Each number is 128 + 32 x the weight over the matrix's rms, rounded and kept within 0 to 255. Layers, rows and columns count from 0.

# layer 7 MLP down (transposed), 1792x448, rms 0.0579, rows 436-450, columns 336-447
[[104 171 158  85  69 122 124 145 128 137  78 101 146 119 104 150 128 174 123  52 171 143 122 126 151 117 145 154  54 173 123 144 117 152 102 122 120  84 139 151 144  87 157 151 112 114  78 200 135 123 147 147 202  53 104 168 126 171  99 158 108 153 130 148 111 205 111  86 132 147 122  48 143 141 108 113 108  92 132 135 165 141 117  81 141 104  79 142 142 122 104 131 101 153 121 146 140 110 112 136 107 111 182 148 171 178 200 135 113  99 140 127]
 [142 147 100  95  78 107 189 147  79 126 137 120 140 137 124 120 133 122 134 121 151 108 151 127 138 151 109  96  83 150 139 146  69 127 113 136 120 163 180 136 110 134 155 158 173 117  96 153 131 137  99 139 139 130 111 181 133  87 157 103 127 105 134 111 143 135  78 157  99 151 155 142 177 152 191 105 155 156  90 140  84  90 111 150 152 111  73 127 120 114 120 168 143 138 210 120 112 105 114 103 122 123 128 173  94 135 133 144 131 118  80 149]
 [160 172 139 174 136 165  88 118 104 100 187 117 175 179 134 233 122 133 150 155 186  47 147 144 104 186 199 155 141 154 151 153  96 104 163 138  35  93  61 139 107 122 156 161  84  58 171 162 149  78 113 155 184 176 215  61 159 113 116 110 110  41 160  84 197  83 133  68 143 173  26 199 143  52 180 163  45 128  73 126 160 103  95 137 152 143 179 137 115 112  55 178 138 136 162 132 138 120 159  70 142  59  88 101 142 120 224 127 156  85 105 140]
 [ 90 117 111 140  97 119 139 120 163 105 121 156 119 110 126 161  91 151 119 130 118 146 127 102 147 154 122 137 142 158  93 129 127 144 132 114 101  89 145  66 174 132 112  77 151 115 139  96 108 130 168 100 150 151 103 138 135 163 140 110 148 147 145 107 101 129 137 136 184 119 145 127 105 157 139 127  84 149 143  94  95 120 148 122 161 127 148 118 127 163 101 131 114 155 108 141 158 111 120  59 134 111 130 188  95 130 165 104 127 147 155  94]
 [ 93 113  48  73 123 185  74 176 135 163 215 124 165 155  80 123 120 165 110 130 165 148 126 113  86 200 155 125 174 159  86 200  77 129 157 142 136  73 174 128 154  74 137  99 114 126 126  89 126 137 155 117 120 157  23 167 144 189 161 160  97 110 124 126 106 125  89 117 158 166 159 119 166 157  48 119 167 138  79 162  88  47 181  97 159 135 117 115 118 154  57 114 129 149  93 143 145 150  96 193  76  75 143 121 178  94 119  95 181 168 133  94]
 [112 175 115 143 137 103 116 119 150 143 115 152 110 104 158 142 127 142 153 124 102 113 129 160  53 130 130 138 163 151 118 193 128 119  77 133 146 127  83 136 193  91 152 136 172 149  58 127 148 128 132 153 143 123 120 110 126 118 131 105  97  85 138 133 136 138 129 115 134  92 132 127 164  72 113  93 118  98 114 121 149 148 149  96 141  87 106 152 151 141 137 127 115 147 110 104 124 104 110 103 126 124 127 134 203 136 123 128 116 181 103 186]
 [ 50 100 137 145  83 190  90 128  67 122 142 141 100 143  47  83 153 187  86  99 102  96 148 120 112 187  72 126 137 174 112 140 181 123 152 166  93  98 130 121 110 117 120 181  87 120 128 160 116 106 108 134 158 117  77 165 210 189 176  80 174 160 133  82 193 126 129 168 101 100  88 108 117 117 108 122 123  67  60 109 183 140  90  94  80 126 144  85  81 153 136  87 162 135 132 156  82 131 171 114 123 129 106 131 128 143  99  85 181  86 160 114]
 [ 71  81 137 125 100 100 184 110 125 166 119 110 154 172 105 165 147 139 131 125 124 132 168 172  72 159 183 112 131 130  55 178 145 113  74 108 101 165 121  70 209 140 122 114 117  94 180 167  68 117 103 154 161  82 152 117 134 159 124 119 125 117 174 129  82 157  99  87 221  98 139 139 143 147 163 153 139 152 146 148 139 127 140 136 206 158 157  82  91  94 111 101 133 120 134  76  69 117 144 151 179 134 215  34 132  73 159 124 115 146 134 127]
 [129 122  85 175 149 102  73 173 161 125 111 155  91 140 139 150 107 171 112  96 148 139 119 200 141 113 164 139  81 176 175 122 216  93 114 187 152  66  98 148 130 137 133  72 165 140  90 112 165 138 109 163  92 196  45 162 174 152 122  85 165 145 112 103 170 160 128  81  51 118 169 129 155 135 129 208  79 164 152 117 123 118 115 129 172  89 197 137  91 150 156 129 119  68 126 154  94 103 169 168  71 168 105 167 115 129  77 108 135 121 180  95]
 [128  92 117 124  97 137  69 189 156 120 108 172 112 181 221 141  85 134 124 140 136  99 161  90 139  75 160 134 135 133 113 154 135 111 115 100  70 142 133  33  92 135 156 129 117  90 133 186  85  93 117  83 124  87  98 156 100 156 118 173 125  97 143 104  98 129 108 141 110 131 147 110 157 123  90  71 119  98  80 118 101 103 157 157 146 100 180 172  96 103  86 146 108  99 118 120 135 110 113 159  92 149 188 163 141 160  95 102 110 124 158  61]
 [130  44 105 183 104 156 149 150 139  99  72 205 129 133 105 121 139 131 161 108 161 110 116 138 108  67  99  99 127 119 146 132 116  99 165 166 178 103 131 140 120 133 121 104 112 115 153 135  88  74 119 156 102 189 202 137 107 109  69  96  79  89  70 133 183 159 100 129 135 104  98  82  81 111 114 100  52 104 110 131 136 100 156 104 118 162 183  99 154 153 100 171 133 146 106 125 138 197  75 170 149  69 126 129  73 143 137 185 170 108 108 153]
 [127 160 121 102 122 145 159 162 150 144 122 142 154 122 181 168 115 124 104 125 143 155 147  82 110 174  99 127 101 139 119 127 125 104 102 152 126 163 171 118 138 136  77  95 115  78 121  89 148 154 151 146 157 116 104  88 191 100 179 139  73 102 152 161 140 193 159 132 135 178  99 104  97 132 163 136 148 147 118  79 118 139 204 143  51 149 108 113 101  73 105 111 163  94 110 147 100 130 166 105 157  84  84  90 112 132  77  92 122 132 131  65]
 [129  86 136 189 110 108 157 182  78 115 140 115 126  95 127 152 111 117 131  83 125 154 145 137  93 121 131 114 180 149 142 121 118 126 198 101 110 145  87 146 104 129 112 155 179 130  88 115 110  97 121 136 131 128 101 185  87 103 143 148 161 103 130 159 135 124 126 137  79  93 160  96 145 151 104 119 146 172 177 122 122 174 123 134  95 150  85  88 112 150 110 148 170 117 108 155 129 144 136 109 123 119  93  82 125 127  98  74 114 116 123  88]
 [150 145 129 162 134 110  57 175 148 123 128 136  73 126 146 138 157 127 131 128 147 128 135  80 131 106 106 133 107 150 127 108 127 146 165 151 100 130  95 156 169 135 134 121 134 141 144  88 139 144 112 161 111 122  88  87 108 141 149 108 129 102 152 142 146 123 141 149 147 162 154 199 111 114 104 100  58 157 110  54 119 121 134 117 130 140 135 103  89 153 196 109 112 189  70 145 111 125 135 163  92  76 157  86 121 105 120 107 155 110 130 118]
 [103 101 108  92 129 160  82 120 132 114  88  69 155 162 145 115 222 116 127  83 164 162  60 151  69 144  80 172 161  78 154 103 177  50 153  93 177 141 165 122 106 109 117 167 112 142 196  61 184 128 185  68 114 108 130 120 121 141 226 140 121 130  93 156 148  82 162  97 148 175 161 194 155 171 157 171 139 146  74 148 129  92 179  63 145 187 144 122 129 164 132 145 101 143 136 166 138 126 136  88 129 142  83 147 115 110 136 125 136 140 118  68]]
# layer 7 MLP up, 1792x448, rms 0.0789, rows 437-450, columns 336-447
[[173  92 117 164 147 149 154 121  93 177 171 180  92 133 119 149 115 142  83 151 178 135 149 134 148 120 133 150 153 153 120 108 144 108 176 114 105 145 121 182  88 165 113 142 111 111 150 178  77 171 102 151 114 131 105 151  89 150 138 125 138 139 128 161 124 180 135 142 122 150 116  54  96 140 134 108 162 141 100 101 190 109 141 167 132  97 143 146  88 160 153 106 139 131 107 143 119 207 142 142  99 131 195 144 115 129 178 121 116  92 131 139]
 [137 161 114 155 136 139 105  60 171 169  37  89  82  81 149 145  83 129 143 120  91 156 128 101 125 134  73  65  71 127 226 113  73 106 147 163  97 153 106 116 175 223 134 189  99 155 103 144  68  83  81 111 146 114 223 177  77 129  66 148 149 123 130  86 165 151  55  88 166 124 178 149 121 158 181  87 196 131  70 136 207 119 115 110  30 133 188  88 184 136 144 162  90 137 172 154 136 142 151 157 133 152  83 138  90 159 138 178 129 145 118 135]
 [168  84  86 117 139  72  77 108  95 148 171 159  99 131 121 111 102  43 115 150 136 116 140 115 136 146 118 123 149 125 108 121 184 153 139 102 130 128  97  60 107 165 120 101 180  95 147 128 168 126  96 137 150 118  81 177 120 144 191 119 185 144 169 212  63 151  41  29 113 133 173 140 135  97 119 119 177 105 104 124 102 169 162 153 117  94 142 114 131  99 160 141 169 163 124 106 130 111 117  98 146 240 102 140 226 154  98 100 118 110 112 129]
 [123 132 195 129 123 112  84 127 144 135 103 159 188 129 130 160 150 121 156 183 114  84 184 108  71  45 179 163  80 176 142 113  91  95 255 197 130 154 119 183 162 148 132 169 193 177  74 140 150 156  62 134 136  98 105 110  98  96 123 112 128  95  92 104 128 145 174 116 145 128 131 118 127 165 152  84 110 143 162 117 123 136 124 109 169  79 109 198 110 107 160 148  94 155  88 100 142 102 203 116 112 146  63 134 133 173 146 124 126 140 129 129]
 [152 157 130 118 125 146  93 146 127 109 131 177 182 111 119 153 123 100 142 122 114  83 156  51 205 104 195 140 158 143  95 178 160 142 160 143 110 131 118 112 116 122 142 149 178 119 121 147 134 119 135 135 162 147 142 150 130 108 145 112  80 125 140 132  88  80 151 160 128 131 148 154 130 139 121  87 124 197  89 116 149 170 104 137 117 133 150 130 168 110 147 184 118  91  94 125 130 115 165 173 105  89 140 124 159  91 134 132 136 126 121 133]
 [135 133 100 159  90 163 116 122  63 115 170 148 152 100  85 124 160  88 190 129 144 168 141  97 149 164 148  95 113 162 143  83 191 140 128 134 110  69  80 179 117 108 182  98 102 112  95  49 114 136 149 152 110  82 136 127 157 103 125 144  73 198 109 152 129 164 184 115  82 125 122  89 150  86 102 116  47  81 166 154 182 122 102  85 172  96 112 119  75 199  95 124 105 159 122 150 182 107  85 162 126 106  92 126 119 138 103 119 169  89  88 144]
 [ 83  48  82  94 155 170  25 142 109 174 119 107 154 169 166 148 145 108 132 100 135 139 114  98 134 108 146 118 129 127 150 133 130  75 132 136 108 148 148 122  61 163 129 141 110 172 128  92 118 128 103  79 135 123 137 190 181 189 163 124 171 116 116 128 117 202 116 157  41 123 138 106 101  81  88 133  62 202 164 129 132 125 133 142 131 146 116 148  89 133 111 161  73  72 118 103 166 107 125 156 138  76 147 137 156 114 138 136 112 255  73 154]
 [ 78 117 197 137 122 158 121 119 182  98 143 180 147 146 140 142 219 159 149 163 168 185 155  97 137  72  93 176 151  64 137 122 133  95 178 115  84 135 149 100 138 174 115  97  90 112 188 134 154 143 158 125  84 122 104 152  79 113  96 164 142 155  93 130 100 113 141 224  72 192  91 124  96  97 156 147  69 136 142  84 133  82 119 107  96 137 169 167 108 121 131 119 128 102 154 140  95 103  76 122 138 154 140 175 131 103 155 106  54 215 125 135]
 [155 214 113 151 115 124 134 137 156  82 139 133 112  78 142 156 141 145 167  99 142 166 153  99 132 169  95 107 106 136 114 137 152 154 128 139 174 129 132 152 118 124 107 102 178 129 118 120 162 129 166 133 122 148 150 142 141 143 176 145 118 193 139 134  99 109  98 107 179  85 120 107 116 120 159 149 122 116 101 120 129 175 121 118 129 147 100 153  98 149 139 166 192 110  72 153 119 152 132 164 118 105 145 145 136 108 150 100 143 104 145 123]
 [149 110 142 101 129 116 200 162 124 172 160 112  95 122 131 158 158  87 116 100 178 152 136 150  70 166 133 189 129 125  99 138 111 142 139 158 142 143 113 168 115 155  99 172 160 103 105 145 101 116 124 165 178 117  95  99 162 171 131 112 166 116 106 146 139  86 162 117 154 188 121 148 204 152  89 129 147 140 149  73 175  88 162 174 123 102 165 144 158 164 129 144 154 174 160 167 133 137 160 121 107 106 111 168  99  87 130  81 111 150  96 162]
 [103 144 121 139 156 171  80 113  59 128 105  87 111 104  59 116 166 117 129 138  95 153  78 108 108  95 128 113  83 149 136 150  96 103 122  69 140 120 199  91 149 128 149 150  83 136 164  82 164 111 121 113 129  41 179  93 117 170 173  95 160 133 103 147 114 192 151  87  83 132  76 125 104  38 128 164 125 137 106 123  96 152 131  83  84  79 113 113 116 138 124 115 140 142 165 137 125 133  93 122 105 186 142  59 123 115 142 139  71 166 154 118]
 [166 145 128 156 110 113 141 155 154 161 100 143 108 122 135 126  77 108 118 105 136 114 141 154 116 150 107 139 146 148 176 104 167 126 106 107 127 110  81 139  91 121 131 130  82 134 146  87 102 143 127 159 139 154 101 161 147 134 107 132 126 144 163 161 109 131 135  96  95 129 183  97 132 123 165  80 114 138 104 131 171 181 161 116 145 124 140 164 133 122 185 167 149 126 146 146 116 103 202 133 109 140 146 146 122 178 125 177 136 141 117 161]
 [ 79 142 117 113 118 125 153 139 119 114 135  66  88 150 108 148 148 162 149 129 175 131 130 183 142 150 103 126 114 121 106 143 166 103  90 131 109 161 127 184 125 152 148 106 103  58  94 168 108 137 139 137 136 124 123 168  44 108 125 118 161 127  91 136 161 115 143 160 115 189 123 118 149 107 148 140 146 127 187  97 185 102 117 189  77 138 182 179  82 105 199 141 141 133 104 159  86 149 149 140 178 121  98 127  99 102 113  88 168 159 113 112]
 [ 87 145 105 138 133 109 123 123 116  34 133 156 158 149 136 118 174 144  72 166 142 156 130 154 142 102 126 164  95 147 124 114 122 189 172 154 109 159 126 122  95  87 137 111 139 122  78 192 136  82 131  94 128 206 114 164 108 120 153 118 142 102 163 130 109 188 142 116 190 156  90 101 133 110  80  72 109 109 116 128 104  99  80 186  68 155 172 109 103  50  74 116 182 154 124 207 174 117 146 165 150 113  73 107 135 106 179 116 105 138 139 118]]